Weights of a small transformer language model: MLP 256 SwiGLU.
Each number is 50 + 12 x the weight over its row's rms, rounded and kept within 0 to 99. Layers, rows and columns count from 0. The size before them is the row's rms in percent of the matrix's.

# gate: layer 6 MLP gate, 256x96, rms 0.148, rows 102-125, columns 0-95
# up: layer 6 MLP up, 256x96, rms 0.135, rows 102-125, columns 0-95
# down: layer 6 MLP down (transposed), 256x96, rms 0.132, rows 102-125, columns 0-95
gate102 101:41 46 57 49 78 39 53 52 58 49 53 58 67 54 46 60 51 54 55 25 59 56 51 46 72 42 39 69 32 62 35 37 46 47 75 48 56 47 72 38 50 30 60 47 64 71 68 29 54 49 41 66 50 53 45 40 21 45 60 61 70 51 72 85 52 45 45 43 55 49 53 48 60 30 47 51 50 42 65 58 39 30 42 33 54 46 58 50 65 46 54 66 53 45 51 60
up102 095:51 79 65 46 53 38 25 43 55 48 63 36 36 55 36 39 75 71 37 50 39 49 52 58 43 56 64 36 35 70 47 61 56 40 47 47 53 59 42 73 44 51 25 48 55 55 39 31 43 67 38 58 29 48 64 55 59 51 46 58 45 25 33 70 52 55 58 33 54 60 43 43 69 52 41 43 45 44 49 44 46 58 47 27 43 46 55 48 64 29 54 46 37 79 46 43
down102 094:49 55 40 70 65 53 45 48 44 67 32 40 52 58 77 31 35 44 53 46 53 69 30 46 58 59 41 36 46 47 51 44 58 58 57 32 37 59 61 49 53 46 42 51 51 68 35 85 51 53 45 41 37 14 40 53 69 64 60 56 39 52 40 29 65 58 54 45 42 63 53 38 66 48 44 46 62 47 53 30 61 79 61 55 65 50 47 64 36 46 34 48 53 40 40 58
gate103 083:48 54 44 40 69 46 52 57 40 39 54 32 58 35 62 46 34 34 74 42 29 47 21 67 46 64 61 54 72 55 59 32 53 51 52 23 63 50 62 53 68 44 58 48 51 56 63 32 56 33 53 47 34 46 14 38 56 42 58 64 47 58 54 39 46 42 34 49 69 59 49 53 40 66 66 60 44 50 42 42 52 50 45 63 55 54 72 38 77 52 37 46 47 56 42 42
up103 086:51 42 53 38 50 76 39 31 47 53 50 50 51 47 35 64 46 45 36 38 51 54 47 41 66 56 35 45 51 34 50 41 39 64 38 42 53 45 47 53 42 72 63 43 66 32 37 55 59 67 73 43 50 65 48 53 16 46 37 59 60 31 36 49 46 36 41 45 27 23 40 51 47 48 59 79 50 24 32 42 64 36 50 57 45 71 60 46 68 39 51 54 40 47 54 44
down103 095:40 43 48 52 57 46 45 63 53 53 43 52 72 16 61 56 25 41 70 73 63 69 36 48 53 40 45 27 44 47 62 46 56 46 54 44 67 38 48 47 76 43 42 32 46 70 39 51 70 43 44 55 33 48 30 46 67 49 55 42 49 37 47 48 33 58 36 69 41 63 54 31 50 58 64 45 42 54 56 65 52 40 64 29 59 64 54 51 50 48 37 49 50 70 47 29
gate104 081:70 59 41 48 68 56 64 72 50 48 59 55 47 48 57 50 53 58 52 61 34 52 38 35 67 48 45 65 33 66 42 35 53 51 22 53 43 52 55 46 61 62 44 35 59 40 54 29 56 52 62 40 80 65 61 50 47 63 38 47 22 40 53 29 51 68 57 39 46 57 46 32 54 44 33 55 63 62 50 63 74 57 38 74 53 53 52 57 61 25 55 42 29 58 59 54
up104 099:47 54 59 55 29 58 43 53 58 51 44 45 41 42 63 42 54 55 55 64 51 50 38 48 39 46 58 39 46 26 47 31 54 60 39 74 64 41 41 69 64 66 43 65 46 47 50 59 32 67 49 60 33 67 74 65 58 56 51 39 45 62 65 65 27 32 65 51 69 44 33 45 27 50 49 49 28 65 50 59 57 44 61 43 28 48 66 38 43 59 51 48 51 79 52 28
down104 103:29 46 52 66 40 45 61 24 41 52 42 49 63 56 38 49 48 44 44 37 62 53 70 60 40 40 46 35 64 51 54 64 56 53 80 58 56 56 36 45 52 43 41 56 42 61 56 71 66 49 42 60 33 49 59 54 55 37 46 41 74 63 43 60 39 31 37 67 44 45 75 68 43 64 49 61 42 49 49 44 50 59 55 34 59 49 64 45 33 88 51 34 71 52 40 41
gate105 101:37 43 56 45 37 65 41 66 53 69 56 62 62 73 45 44 40 39 49 35 52 62 63 36 76 49 65 60 57 44 32 63 46 33 53 50 41 51 82 46 47 45 45 47 58 57 47 70 39 67 26 44 45 54 26 37 43 53 51 73 29 53 49 41 60 54 68 42 58 48 41 66 37 54 40 48 48 53 47 74 42 48 56 38 57 59 34 52 64 48 27 62 38 29 57 60
up105 093:48 45 54 54 50 39 43 67 34 74 66 42 59 57 47 36 63 41 37 42 58 49 54 59 44 39 45 42 62 36 68 53 60 48 57 61 49 27 52 54 46 45 64 76 33 60 40 47 40 68 32 57 41 45 67 44 82 50 66 42 44 60 53 36 46 71 43 50 61 53 48 67 47 58 34 54 40 66 61 34 66 29 73 40 55 37 48 36 57 77 55 65 40 58 55 37
down105 094:48 42 27 48 41 45 45 48 27 62 54 60 55 32 37 61 56 60 34 37 45 46 51 63 56 56 23 48 71 26 64 30 54 50 47 44 62 43 52 59 65 45 55 72 30 62 42 73 41 57 39 64 68 36 63 51 41 38 79 64 71 56 45 35 50 22 47 40 56 69 59 57 57 57 54 50 65 46 36 49 59 45 50 54 41 48 53 50 45 45 65 47 55 67 70 53
gate106 094:35 57 49 48 60 43 47 46 71 47 41 37 38 62 31 34 53 41 35 44 67 51 49 53 67 48 50 63 50 52 55 55 68 38 55 51 45 70 52 59 64 47 53 60 61 78 76 31 58 58 57 62 78 52 51 61 41 43 46 61 44 41 48 61 52 70 52 45 73 78 55 64 62 78 60 42 39 58 42 51 43 51 32 48 39 61 49 45 53 53 37 75 30 65 50 38
up106 094:44 59 58 52 29 54 20 58 33 49 35 53 55 61 52 58 53 35 45 40 44 45 68 39 61 43 31 34 41 54 49 51 44 70 34 52 29 47 54 29 54 58 28 63 67 41 43 46 47 80 63 52 70 49 62 36 52 52 60 51 42 70 67 36 45 47 36 61 38 38 67 62 39 52 38 53 59 22 52 60 42 63 39 53 65 76 42 50 41 47 58 54 65 47 51 50
down106 092:46 57 52 59 55 61 41 34 51 37 33 46 45 56 26 47 65 43 40 55 53 46 36 55 46 51 53 45 57 48 30 48 58 42 66 45 45 55 44 48 37 11 61 65 44 59 47 59 49 37 34 37 48 39 73 41 47 62 68 81 43 54 36 60 68 51 72 35 80 55 52 40 53 82 44 45 50 69 30 40 40 39 46 48 37 62 46 42 43 41 46 67 51 54 54 48
gate107 102:38 51 43 66 52 40 52 45 60 61 30 44 54 47 66 59 59 42 72 46 37 31 46 54 74 66 51 54 61 52 53 45 44 44 34 52 62 57 47 39 57 41 58 54 40 53 58 28 59 34 46 37 76 39 15 46 47 37 55 33 54 27 49 29 63 66 53 43 57 55 86 67 59 39 46 42 41 40 41 31 54 46 41 57 39 42 46 55 43 57 40 62 34 37 54 32
up107 103:39 65 66 53 29 63 49 31 33 42 50 50 62 33 44 35 49 75 57 57 38 32 59 43 44 52 43 44 50 35 45 57 44 47 66 69 40 59 65 49 58 60 48 45 35 49 74 68 75 41 41 71 30 59 50 62 70 53 70 56 59 49 53 34 48 58 58 49 51 52 63 46 59 40 56 61 36 52 44 40 47 87 49 48 27 59 53 50 50 49 65 62 48 48 64 29
down107 105:52 59 43 44 40 66 40 31 45 41 58 51 36 40 57 42 51 57 66 38 37 35 55 41 54 41 43 45 64 41 60 64 55 44 63 65 38 36 57 42 47 49 36 64 37 67 59 41 75 51 41 78 44 47 42 81 65 50 66 49 59 46 50 45 58 52 65 47 50 56 51 48 68 39 68 57 59 47 40 35 58 67 45 53 09 63 56 47 56 62 63 53 56 65 63 22
gate108 131:61 59 45 55 48 60 58 60 44 35 66 33 53 66 63 23 43 40 42 32 35 41 51 62 50 60 37 58 49 45 40 76 54 43 70 37 40 46 63 49 40 48 35 45 28 61 52 56 58 41 54 52 57 43 48 43 37 50 52 74 48 44 36 46 48 64 44 53 44 52 67 50 61 63 41 72 56 68 59 52 32 69 20 56 69 72 36 53 62 38 68 49 61 28 63 49
up108 109:53 58 58 48 36 45 54 65 56 40 62 54 59 45 48 44 41 24 64 56 47 71 59 32 55 54 34 45 49 22 57 70 47 35 63 46 57 44 41 45 42 61 45 51 62 63 31 60 52 65 22 68 55 58 40 54 57 36 60 54 53 56 40 53 26 56 48 42 47 47 52 60 55 59 33 69 72 66 74 57 32 61 40 33 63 59 46 41 44 54 55 34 41 45 80 33
down108 106:55 43 38 43 61 42 53 59 35 50 59 37 48 44 49 63 45 58 47 67 65 60 59 63 33 59 62 48 36 34 52 66 52 48 52 63 56 70 45 65 45 58 45 63 63 62 37 64 51 53 35 65 41 70 39 50 67 24 56 67 58 57 69 40 13 57 47 46 61 59 53 64 61 67 67 41 64 72 40 71 58 62 57 41 66 67 45 57 63 43 70 54 45 52 41 51
gate109 110:50 61 55 55 49 49 91 51 38 65 51 53 60 51 41 37 66 53 60 46 45 43 62 39 48 57 65 44 68 49 47 63 15 49 80 30 48 50 49 35 75 43 55 42 60 45 46 69 46 29 40 53 62 40 31 56 42 57 55 49 49 35 56 39 49 65 33 31 57 57 61 59 44 46 44 36 59 32 37 61 46 58 37 49 71 44 47 66 55 38 50 57 29 39 52 44
up109 105:49 67 54 76 34 46 63 47 60 24 29 56 39 66 37 48 53 62 68 46 46 44 57 52 64 53 39 45 39 45 32 60 37 53 34 52 45 31 51 54 67 64 67 42 43 53 58 57 43 56 36 36 51 38 61 33 73 38 58 39 44 50 36 54 55 55 45 44 43 39 43 52 35 63 65 44 28 68 42 65 75 47 50 31 55 44 65 26 61 74 44 61 61 54 48 41
down109 104:34 58 37 38 48 63 55 57 53 51 52 33 69 51 52 60 51 59 43 36 49 38 38 53 60 51 48 73 46 50 62 72 66 73 52 74 47 47 64 66 60 29 56 65 66 75 30 62 47 48 54 55 44 48 46 51 68 61 63 43 55 53 50 65 67 54 45 56 49 49 43 42 37 61 42 62 48 68 41 51 52 49 43 57 37 55 31 58 42 77 36 52 92 41 54 66
gate110 093:59 44 26 33 67 48 36 37 46 63 56 56 49 56 40 57 39 49 62 67 40 49 63 92 32 70 63 46 33 72 59 45 47 38 65 66 48 25 29 40 37 54 49 40 64 60 64 54 68 58 64 58 45 51 54 54 42 56 27 39 49 36 36 72 54 49 56 49 51 42 51 64 50 52 57 39 59 48 48 45 61 42 39 55 37 37 49 34 64 53 40 41 60 52 70 46
up110 090:55 37 65 60 42 69 33 55 53 41 31 56 41 50 37 54 50 37 51 29 39 48 32 54 57 41 60 55 51 51 62 35 37 56 48 25 39 58 73 49 29 31 63 41 53 37 42 46 48 45 41 42 28 52 48 42 53 64 68 60 37 57 53 56 43 69 70 51 34 37 71 75 39 55 43 63 62 41 52 39 56 69 54 67 59 47 55 34 34 53 71 77 46 49 56 47
down110 090:34 62 53 54 65 27 33 35 37 72 42 51 54 42 22 66 54 45 48 71 41 58 55 71 35 74 43 43 29 45 75 47 55 48 84 57 53 39 43 42 35 51 76 42 53 60 53 53 58 44 53 67 47 63 60 51 46 55 42 58 40 43 27 67 68 36 49 60 33 49 40 62 54 58 62 35 56 53 48 42 54 46 51 45 48 54 45 35 58 61 40 43 61 54 52 32
gate111 089:55 33 59 38 42 65 41 63 43 57 50 51 45 78 55 51 61 32 49 25 47 24 43 60 45 72 24 68 46 75 30 36 74 61 45 44 35 48 45 67 53 50 57 48 71 75 51 52 50 51 57 52 60 41 43 44 51 63 46 57 47 47 45 54 43 46 44 47 62 65 66 41 55 60 67 60 56 48 69 53 56 47 49 58 61 46 54 36 52 26 59 57 54 73 64 74
up111 094:37 46 68 48 44 53 41 53 39 40 44 34 53 50 47 52 67 53 31 57 50 34 46 61 48 38 22 51 59 75 52 36 66 51 36 42 60 40 59 50 33 55 39 59 46 65 61 54 52 65 67 34 82 41 56 60 41 53 30 47 53 38 46 52 45 32 45 57 49 56 63 71 44 57 76 75 43 60 56 59 42 60 55 56 64 31 40 56 38 36 48 67 34 71 62 63
down111 088:54 58 63 53 56 51 45 49 72 69 50 46 64 48 62 65 50 45 49 45 65 25 42 56 38 50 44 65 83 65 47 32 72 44 31 53 40 48 44 65 56 74 47 50 48 63 33 62 63 53 36 61 52 56 57 36 73 68 37 44 34 49 58 65 27 64 62 46 40 47 62 58 41 60 60 58 42 34 49 51 53 58 43 55 56 26 50 31 40 28 68 40 51 62 54 44
gate112 100:67 47 56 63 34 40 33 37 54 49 59 21 56 28 54 66 65 46 33 50 48 45 49 43 74 59 26 43 60 41 22 29 24 42 50 36 54 59 65 45 48 48 47 52 42 57 69 53 56 45 53 45 52 23 38 32 56 40 51 48 58 41 39 47 54 53 45 42 61 45 69 68 72 53 49 51 44 42 36 54 59 54 60 37 61 44 60 64 52 45 43 65 20 59 53 36
up112 095:52 42 42 64 67 38 50 57 47 48 38 36 61 48 57 64 47 46 41 47 28 55 56 43 41 83 68 41 55 46 51 63 46 46 57 35 45 43 44 60 33 48 56 31 46 36 28 48 40 64 41 60 34 50 55 55 57 63 53 41 39 53 40 43 53 28 50 42 49 47 39 47 65 34 47 75 50 50 39 31 56 18 30 43 37 29 41 45 50 37 72 44 42 71 65 72
down112 098:50 56 50 80 57 34 53 60 53 50 17 44 68 43 29 65 57 53 54 49 30 43 68 42 44 51 35 42 53 38 59 39 44 40 39 29 53 68 48 49 44 49 39 34 50 49 48 47 39 63 63 55 37 60 31 32 54 40 70 50 30 29 49 49 57 51 50 53 42 41 58 53 59 41 58 68 54 56 56 36 41 41 31 54 42 50 75 67 29 69 70 46 52 56 72 42
gate113 099:55 45 49 55 58 34 67 62 58 75 40 50 50 33 57 47 48 64 49 45 61 64 35 57 62 59 53 68 67 46 50 54 58 44 63 48 67 90 48 41 67 56 53 56 70 45 50 43 54 35 48 24 56 43 25 48 59 39 60 56 64 26 68 70 45 51 48 49 59 51 36 50 52 76 52 36 68 56 40 64 61 66 38 61 55 64 63 61 53 60 49 37 61 57 37 51
up113 103:43 66 61 46 50 64 52 52 42 58 64 59 51 50 56 54 58 30 44 75 44 53 45 45 68 70 48 27 59 58 38 52 37 35 69 66 72 29 40 64 58 65 31 41 50 48 55 71 30 36 28 55 51 51 65 52 54 73 59 49 54 64 55 53 46 53 56 46 40 53 44 58 47 53 36 49 61 40 41 42 45 64 32 60 50 21 41 62 21 58 58 39 51 49 38 71
down113 103:55 52 46 36 75 58 40 61 59 32 58 57 62 44 34 49 31 59 66 32 45 39 64 42 36 56 51 57 47 42 37 65 58 49 47 38 27 63 58 67 51 46 42 54 50 51 55 35 55 67 61 37 40 29 43 59 44 26 33 59 52 74 50 47 55 47 62 54 84 55 68 54 43 40 61 73 32 45 51 48 37 35 66 51 58 65 33 60 54 62 51 48 37 53 67 33
gate114 101:43 53 40 53 69 57 54 41 41 36 60 36 38 54 48 50 51 54 41 67 44 42 43 72 39 66 35 30 61 58 52 58 66 31 59 58 73 46 37 26 60 46 52 32 52 66 44 54 79 55 43 50 64 40 52 41 36 25 55 41 79 23 48 52 65 47 58 60 52 56 54 41 69 58 57 32 65 44 52 48 28 43 54 39 37 46 41 63 44 58 55 49 40 40 66 62
up114 111:61 57 36 81 63 54 44 58 48 44 72 24 55 30 42 58 33 59 41 71 50 38 34 50 62 39 48 60 50 43 47 44 40 40 66 77 29 54 66 35 53 48 40 54 65 63 56 37 47 66 45 50 50 67 57 71 46 31 52 53 51 46 68 57 49 59 68 46 37 45 42 30 59 30 53 41 62 67 53 48 29 58 47 39 45 33 52 60 62 55 42 64 34 42 60 45
down114 106:49 42 55 52 22 70 48 70 52 49 64 52 43 70 63 44 47 57 44 49 36 42 59 34 43 29 27 37 53 59 44 42 59 59 59 38 41 49 54 45 52 62 46 55 30 55 63 47 56 54 51 40 44 73 45 66 62 54 57 50 39 66 26 34 23 58 46 39 56 22 45 38 55 52 71 53 67 47 44 77 65 51 60 65 52 55 57 36 37 29 49 42 39 66 58 40
gate115 091:50 71 48 34 46 50 71 31 62 47 60 60 48 50 50 44 50 49 60 67 63 45 50 60 38 33 39 71 42 76 52 49 56 36 52 42 40 46 45 35 53 46 39 52 40 46 55 32 67 29 38 68 52 49 53 69 52 46 62 58 52 40 44 44 30 58 42 38 41 25 65 34 69 47 42 58 29 54 50 12 56 41 36 39 64 70 60 57 42 62 57 57 41 60 66 58
up115 091:35 63 52 61 60 46 50 67 45 60 41 43 65 47 53 54 47 61 53 44 64 56 75 46 40 52 35 52 57 52 57 59 56 45 39 54 27 31 35 29 39 38 55 69 54 54 43 63 51 61 53 53 36 50 64 21 63 47 38 63 57 67 50 36 64 40 49 61 34 38 39 57 40 75 31 43 52 31 45 50 56 41 57 54 68 69 55 64 29 78 43 57 63 38 47 28
down115 095:75 60 50 48 58 45 46 37 65 65 71 48 21 57 35 57 58 65 44 62 51 52 46 60 49 24 50 54 35 58 55 51 49 52 65 44 65 53 56 63 63 65 39 42 49 48 56 54 61 52 46 39 53 48 46 59 35 28 61 47 41 17 57 53 27 55 40 40 55 58 49 47 67 56 44 55 33 63 62 29 31 72 40 51 76 52 45 61 55 27 53 60 46 68 51 66
gate116 098:65 54 30 46 45 20 63 27 39 55 70 55 50 39 67 58 48 51 32 55 47 45 55 83 34 45 62 58 42 42 83 41 52 41 49 52 52 41 35 41 41 50 40 54 35 44 44 46 45 63 54 52 58 46 58 50 45 74 52 31 44 41 52 53 45 42 57 32 55 49 51 54 48 61 33 48 44 61 57 46 57 35 33 52 67 52 55 68 61 44 80 21 62 38 40 59
up116 096:51 55 47 42 39 44 49 51 46 55 26 60 58 41 40 64 63 63 48 55 30 56 53 35 49 57 36 54 59 52 41 52 32 60 58 15 62 50 72 56 48 29 47 70 56 66 39 41 54 32 62 41 67 45 27 59 49 24 51 55 41 32 56 41 70 65 56 42 59 59 52 81 44 57 57 62 44 42 34 61 49 43 49 43 77 42 38 46 32 52 47 47 46 48 36 67
down116 095:65 39 59 59 46 40 58 33 41 52 60 48 31 41 75 51 33 44 34 55 59 55 44 85 42 47 75 68 43 35 70 42 49 31 37 65 49 47 32 34 33 46 47 37 35 44 40 50 41 66 44 55 53 49 55 30 51 73 59 54 46 39 44 34 59 45 54 49 58 53 46 55 44 56 39 50 80 72 53 50 61 23 47 50 39 51 59 54 65 42 59 45 44 38 38 39
gate117 093:38 39 25 63 50 60 34 76 50 26 41 64 52 47 50 50 44 50 60 44 41 80 42 69 77 38 61 53 44 56 56 65 44 55 67 21 32 66 61 57 35 58 67 44 38 47 24 36 59 50 51 43 54 48 66 44 50 52 42 63 56 55 45 60 50 57 70 29 55 52 61 57 46 50 42 61 41 44 52 37 50 70 44 46 45 70 44 62 51 52 50 58 50 44 74 38
up117 099:43 35 65 48 29 39 46 58 52 56 26 57 49 51 36 62 48 33 54 56 57 59 58 60 65 66 79 65 63 50 36 59 68 65 37 60 21 71 53 37 48 43 58 67 58 53 66 55 65 48 51 31 48 51 50 34 45 48 56 63 56 64 50 31 39 53 47 53 66 44 52 61 56 73 64 77 62 55 57 63 65 52 67 46 51 62 57 43 66 34 39 44 57 51 71 52
down117 101:47 31 42 56 37 30 42 45 66 32 32 60 66 42 39 53 48 40 61 53 61 68 51 65 58 45 68 47 73 60 48 65 46 32 68 34 37 34 48 42 32 48 44 55 45 68 37 58 55 56 46 41 46 34 50 49 55 54 67 66 54 40 61 66 27 50 54 36 69 51 49 65 55 55 40 37 52 71 36 69 78 46 51 55 34 59 59 69 60 45 43 61 48 46 65 31
gate118 084:48 60 42 39 51 59 53 68 63 47 36 51 42 76 40 59 42 34 46 54 46 45 39 58 61 68 73 45 41 39 53 52 74 77 50 59 43 52 49 67 49 43 44 41 45 59 37 67 51 54 46 50 48 54 79 29 76 65 57 55 59 47 41 70 60 27 53 42 63 40 54 65 61 53 27 43 45 31 63 49 57 65 40 38 35 66 39 53 57 79 43 42 54 59 45 52
up118 095:30 47 52 62 49 53 52 27 48 19 29 56 58 62 46 47 40 50 54 57 59 41 62 46 37 32 53 72 14 54 29 56 47 52 51 54 47 58 57 56 62 61 28 70 57 44 41 48 42 61 73 57 57 45 52 69 29 65 58 44 52 40 52 57 44 56 43 63 43 42 28 31 54 46 51 58 53 42 54 48 50 54 37 42 41 34 75 24 49 53 63 57 63 59 31 53
down118 091:58 33 50 56 52 56 28 44 42 65 85 56 63 61 37 36 26 54 56 61 44 60 62 56 63 44 46 72 58 55 45 56 37 47 40 44 45 42 80 23 38 39 50 50 53 28 61 46 51 60 57 58 47 57 69 55 42 64 39 61 41 61 46 48 27 37 63 54 63 48 78 64 58 36 54 45 70 52 55 34 54 47 59 66 43 34 66 33 46 43 40 53 51 59 42 51
gate119 103:62 54 38 63 49 65 59 45 53 15 53 34 40 63 59 51 41 36 36 47 46 52 57 78 52 54 46 63 47 55 59 50 47 50 61 35 35 46 71 50 62 32 42 69 50 71 64 54 45 40 59 31 49 54 38 43 54 49 50 57 54 39 30 62 63 40 41 41 71 60 57 57 53 45 42 35 62 43 52 30 63 44 46 41 35 50 23 53 37 60 29 23 30 54 58 63
up119 115:48 68 62 47 49 45 53 43 37 58 58 55 42 65 54 66 55 59 56 51 53 42 51 46 38 62 40 66 63 57 32 47 58 63 59 43 64 44 33 45 39 63 66 51 29 47 65 66 50 38 43 51 60 58 66 40 41 61 49 22 25 59 75 63 62 34 64 52 42 53 41 40 60 45 34 63 57 57 46 57 61 38 54 47 29 71 80 31 68 37 60 33 67 59 47 56
down119 106:47 56 34 46 64 59 51 41 45 10 35 48 44 59 48 45 47 53 42 36 57 50 45 75 46 60 64 63 53 33 50 45 46 56 51 34 59 50 49 58 39 24 35 59 45 64 41 51 37 48 32 42 34 49 22 45 47 48 59 64 38 39 58 68 70 45 45 54 52 50 52 59 42 61 43 31 76 55 39 64 70 28 52 39 33 53 31 65 39 56 48 31 50 53 46 67
gate120 108:55 54 51 69 37 30 75 47 62 54 56 40 51 51 56 28 51 34 46 38 48 53 40 52 50 45 32 29 47 71 55 63 38 34 81 50 47 37 45 66 59 49 32 57 51 55 50 52 56 20 59 59 63 54 42 62 52 41 42 68 51 40 54 50 47 63 42 37 54 63 58 68 64 39 50 56 54 42 51 64 46 48 16 78 59 65 48 42 43 32 47 33 63 49 60 62
up120 092:35 49 47 40 34 51 44 52 51 35 51 33 56 52 51 53 53 75 53 39 56 52 42 38 61 41 67 67 49 21 47 45 58 65 39 50 55 48 67 33 67 37 62 45 51 51 49 55 36 72 57 46 30 45 40 32 39 66 78 58 32 62 55 60 64 38 40 48 49 46 37 40 56 81 36 45 23 58 61 48 55 44 57 33 32 37 49 60 64 61 58 59 44 47 27 51
down120 085:51 63 67 52 46 53 54 38 67 52 58 56 44 48 51 56 74 38 54 48 38 40 65 77 46 53 37 44 55 54 45 49 39 63 62 35 46 72 53 44 47 49 65 36 53 35 75 37 68 40 55 30 60 51 53 55 63 71 33 31 45 45 40 41 85 40 45 42 46 60 62 42 41 36 54 56 66 33 42 26 52 52 62 48 62 48 74 50 52 34 49 44 29 69 41 42
gate121 097:45 43 39 63 65 47 57 46 73 50 61 55 62 54 60 61 34 46 47 45 47 36 73 37 45 50 49 39 64 28 42 57 45 37 64 59 56 41 52 48 47 51 28 39 30 45 81 62 52 67 30 58 48 44 57 55 33 65 76 49 48 49 59 57 55 43 41 59 48 38 61 77 31 54 48 68 41 43 35 47 23 49 50 64 34 68 62 54 43 36 49 39 59 33 53 66
up121 100:54 39 55 58 45 53 32 48 56 81 51 70 60 53 39 62 53 48 51 34 70 40 53 53 55 63 72 33 66 61 47 57 50 46 53 46 29 64 35 45 59 29 64 49 54 57 32 41 48 34 60 24 31 46 38 41 45 58 39 52 35 44 45 31 67 55 41 58 48 42 56 73 48 68 61 46 49 48 39 21 68 57 65 50 48 53 39 62 47 76 54 34 50 50 52 37
down121 104:55 28 49 44 51 45 58 50 62 52 52 52 45 54 65 64 38 57 57 38 54 35 70 52 48 45 57 38 83 40 32 50 39 41 58 44 41 57 70 43 55 41 33 30 45 30 58 53 56 52 41 47 37 46 42 58 35 55 58 74 38 48 43 27 62 48 51 43 61 32 73 62 33 53 34 61 63 19 33 54 30 42 59 54 36 55 64 56 48 50 36 32 52 30 59 58
gate122 085:49 62 53 50 35 36 41 57 55 75 62 62 30 46 49 52 54 49 48 34 53 65 49 73 76 52 56 42 58 53 49 51 46 43 46 18 73 38 54 30 51 42 52 32 58 21 46 60 61 26 43 47 55 35 49 52 65 52 36 63 57 70 45 49 54 40 32 66 50 58 59 77 26 61 58 47 48 42 63 61 45 52 71 46 62 51 46 64 44 67 38 46 48 56 60 54
up122 094:25 51 61 50 59 60 57 72 45 29 37 49 39 73 57 35 48 45 55 42 63 65 66 48 41 45 80 44 50 38 39 61 57 43 46 25 36 63 66 74 40 40 26 36 53 36 46 48 55 40 43 44 54 34 46 40 58 77 54 55 35 61 55 48 52 71 52 65 28 65 48 47 55 61 43 56 44 42 46 50 59 52 58 47 33 43 23 58 39 44 59 52 70 54 50 46
down122 089:48 36 61 39 50 52 42 69 41 51 65 61 50 57 36 64 70 34 75 40 60 34 67 70 40 54 53 55 59 43 63 61 48 41 33 38 46 35 62 66 52 49 56 51 56 42 57 56 57 52 44 42 42 41 57 33 64 68 55 40 66 31 56 69 44 80 53 33 34 55 62 59 27 43 67 48 45 55 38 52 55 42 32 51 25 67 53 43 48 46 41 34 71 61 44 64
gate123 093:28 50 54 51 51 19 42 60 58 42 51 62 68 47 43 52 38 59 51 40 40 62 62 62 36 46 34 60 44 63 40 42 46 54 38 69 39 53 67 55 48 17 43 57 67 48 35 42 65 52 64 42 45 43 32 48 29 45 48 59 31 50 38 45 81 43 36 40 36 39 49 54 63 64 46 44 75 19 65 50 62 71 53 46 53 44 53 53 51 52 61 57 60 46 47 60
up123 111:39 79 61 44 66 44 35 33 46 51 36 46 58 36 46 54 40 59 47 70 36 43 30 59 56 33 62 67 55 43 36 40 56 69 39 43 52 38 59 63 34 38 38 56 62 27 60 48 56 54 54 60 24 35 40 46 57 46 67 51 31 43 58 30 51 51 58 36 50 33 51 60 55 50 63 53 53 66 58 54 62 76 43 46 43 36 58 35 40 63 53 60 67 71 73 54
down123 116:49 63 56 41 56 79 43 53 36 62 57 54 46 48 44 44 38 54 47 54 39 50 43 69 59 23 43 63 46 49 56 31 43 62 40 60 44 48 57 59 57 22 46 52 62 36 50 36 68 69 41 35 11 58 50 66 42 44 62 51 54 39 62 31 42 40 54 45 53 36 55 45 43 47 56 30 39 77 61 57 51 53 54 55 53 40 61 42 46 40 63 81 66 63 62 63
gate124 112:54 43 55 34 57 50 57 64 65 49 57 41 45 55 51 47 59 46 26 22 19 43 41 90 37 50 70 56 49 49 56 70 46 52 53 46 47 43 55 57 45 51 55 62 55 53 64 34 57 70 45 36 50 37 59 35 33 51 38 47 40 36 64 43 50 43 58 73 41 56 45 38 63 72 60 54 54 52 51 31 59 54 31 46 32 64 32 53 52 59 75 45 58 47 42 66
up124 089:54 46 39 58 56 64 51 58 39 58 62 42 32 50 42 60 62 38 54 46 53 63 60 71 36 70 60 60 54 36 34 65 69 49 44 68 53 43 47 67 58 43 47 62 58 48 34 56 47 42 26 39 50 38 57 54 47 52 58 84 45 53 33 26 42 47 59 34 67 30 55 68 52 52 51 53 65 77 69 39 54 59 61 38 38 43 48 65 38 60 65 31 57 53 69 59
down124 094:32 65 59 74 29 54 54 57 43 52 26 42 66 57 65 46 24 48 55 47 47 44 47 56 61 52 34 54 48 64 54 34 13 47 45 47 32 64 49 50 31 76 47 46 54 52 53 36 57 48 62 69 44 42 54 44 47 54 38 49 44 45 43 48 68 41 48 56 42 71 71 54 35 33 44 43 48 44 50 63 39 50 51 65 57 35 33 45 44 47 35 39 26 32 51 26
gate125 088:75 71 66 46 50 39 56 53 41 52 75 60 38 50 37 54 47 72 21 53 47 61 31 58 61 57 34 50 65 41 73 49 45 37 57 53 65 59 53 63 55 30 54 35 50 52 44 50 58 28 47 47 50 65 49 54 44 49 42 60 40 55 68 61 50 73 41 41 44 69 47 41 62 56 35 28 64 49 42 53 41 59 60 55 55 54 44 56 66 72 62 26 44 49 76 51
up125 099:49 39 33 30 67 45 55 78 46 56 58 39 48 52 55 60 54 61 53 38 44 70 55 39 53 31 37 34 44 64 29 27 43 38 35 32 53 17 60 55 48 69 69 60 51 69 68 48 70 61 71 44 58 40 44 46 47 51 53 39 37 68 46 55 42 61 41 32 51 38 41 59 31 42 51 53 52 56 57 63 60 68 48 61 53 71 56 39 32 46 59 48 42 53 47 48
down125 100:49 77 70 45 46 66 34 55 40 46 53 54 56 48 23 42 61 41 64 38 39 56 34 32 52 71 59 76 69 42 51 72 40 62 57 47 57 61 37 51 40 35 59 63 68 44 41 37 14 48 42 53 64 46 47 42 42 52 33 61 51 48 53 39 61 67 43 58 39 58 51 45 61 68 60 32 62 58 39 50 52 56 45 64 32 42 62 65 70 56 39 54 44 55 47 38